From a checkpoint of a small transformer trained on Wikipedia.
Architecture: rotary positions, biases on query, key and value, tied embeddings, capped logits.
Training: a variant of SOAP for these matrices, 4005 steps.
Each number is 50 + 12 x the weight over its row's rms, rounded and kept within 0 to 99. Layers, rows and columns count from 0. The size before them is the row's rms in percent of the matrix's.

# layer 5 MLP gate, 448x160, rms 0.329, rows 443-447, columns 120-159
086:60 65 62 68 55 30 62 79 67 55 60 49 45 62 45 56 67 44 37 50 28 20 44 58 49 53 54 37 37 41 48 60 56 29 58 62 54 60 36 27
096:62 40 53 55 49 57 46 58 49 38 52 54 76 62 30 50 53 27 34 44 34 43 68 67 37 34 60 74 53 46 42 39 58 68 31 31 55 66 56 59
101:58 78 59 40 40 44 63 63 40 37 47 42 60 47 33 61 43 44 54 30 62 54 54 58 88 29 48 62 51 23 37 42 57 53 58 46 45 63 60 48
101:41 52 40 53 38 52 47 35 48 48 40 50 37 39 48 43 49 45 39 62 66 55 06 58 32 40 48 63 43 46 39 63 33 76 44 63 43 55 64 52
093:73 62 54 53 53 68 48 40 69 59 55 29 21 69 59 52 57 39 46 59 35 38 59 15 55 58 58 47 58 61 58 58 36 50 35 48 42 64 37 51
# layer 5 MLP up, 448x160, rms 0.333, rows 443-447, columns 120-159
104:49 75 39 46 51 55 54 59 38 71 72 46 46 42 47 54 54 71 43 58 35 38 58 46 59 44 37 42 70 66 70 73 61 41 57 51 44 48 52 62
107:57 60 43 53 45 37 60 28 34 75 55 54 66 35 41 46 48 59 65 43 48 57 51 44 35 56 32 43 53 51 52 56 38 36 53 69 56 41 57 28
103:44 55 52 63 54 37 39 69 59 36 39 51 40 49 60 64 37 47 48 70 59 48 44 27 39 42 39 64 66 43 49 64 44 50 64 49 56 41 45 69
092:51 59 68 50 76 48 42 49 57 67 50 44 54 51 60 50 60 39 48 65 55 52 43 53 62 42 31 55 64 39 54 68 70 23 59 33 61 60 41 39
107:58 46 41 57 40 52 26 66 45 67 43 40 54 47 45 55 47 37 28 43 54 58 56 36 40 53 40 44 46 74 63 20 48 57 58 35 51 35 48 35
# layer 5 MLP down (transposed), 448x160, rms 0.311, rows 443-447, columns 120-159
088:52 36 31 53 48 48 43 45 34 48 43 37 53 44 56 47 61 35 67 49 62 84 47 65 45 45 45 40 63 56 39 30 25 68 56 49 48 52 55 38
097:36 62 56 50 50 67 56 53 62 41 55 54 48 63 39 53 51 55 42 64 40 53 41 54 61 42 60 64 53 54 59 44 60 61 39 28 60 41 71 71
103:45 49 49 41 60 61 53 54 61 57 42 50 40 72 58 48 58 50 72 14 61 46 40 58 41 27 44 49 48 48 44 36 67 44 27 45 49 57 59 35
101:55 51 30 55 39 50 55 54 44 64 50 56 35 35 63 57 49 63 65 36 46 66 52 57 38 56 60 23 39 74 39 58 56 40 27 42 45 41 66 69
101:42 68 56 64 40 66 66 44 58 34 43 57 34 61 52 33 47 53 66 75 63 39 64 31 60 56 65 38 41 37 42 86 47 43 27 37 27 57 56 62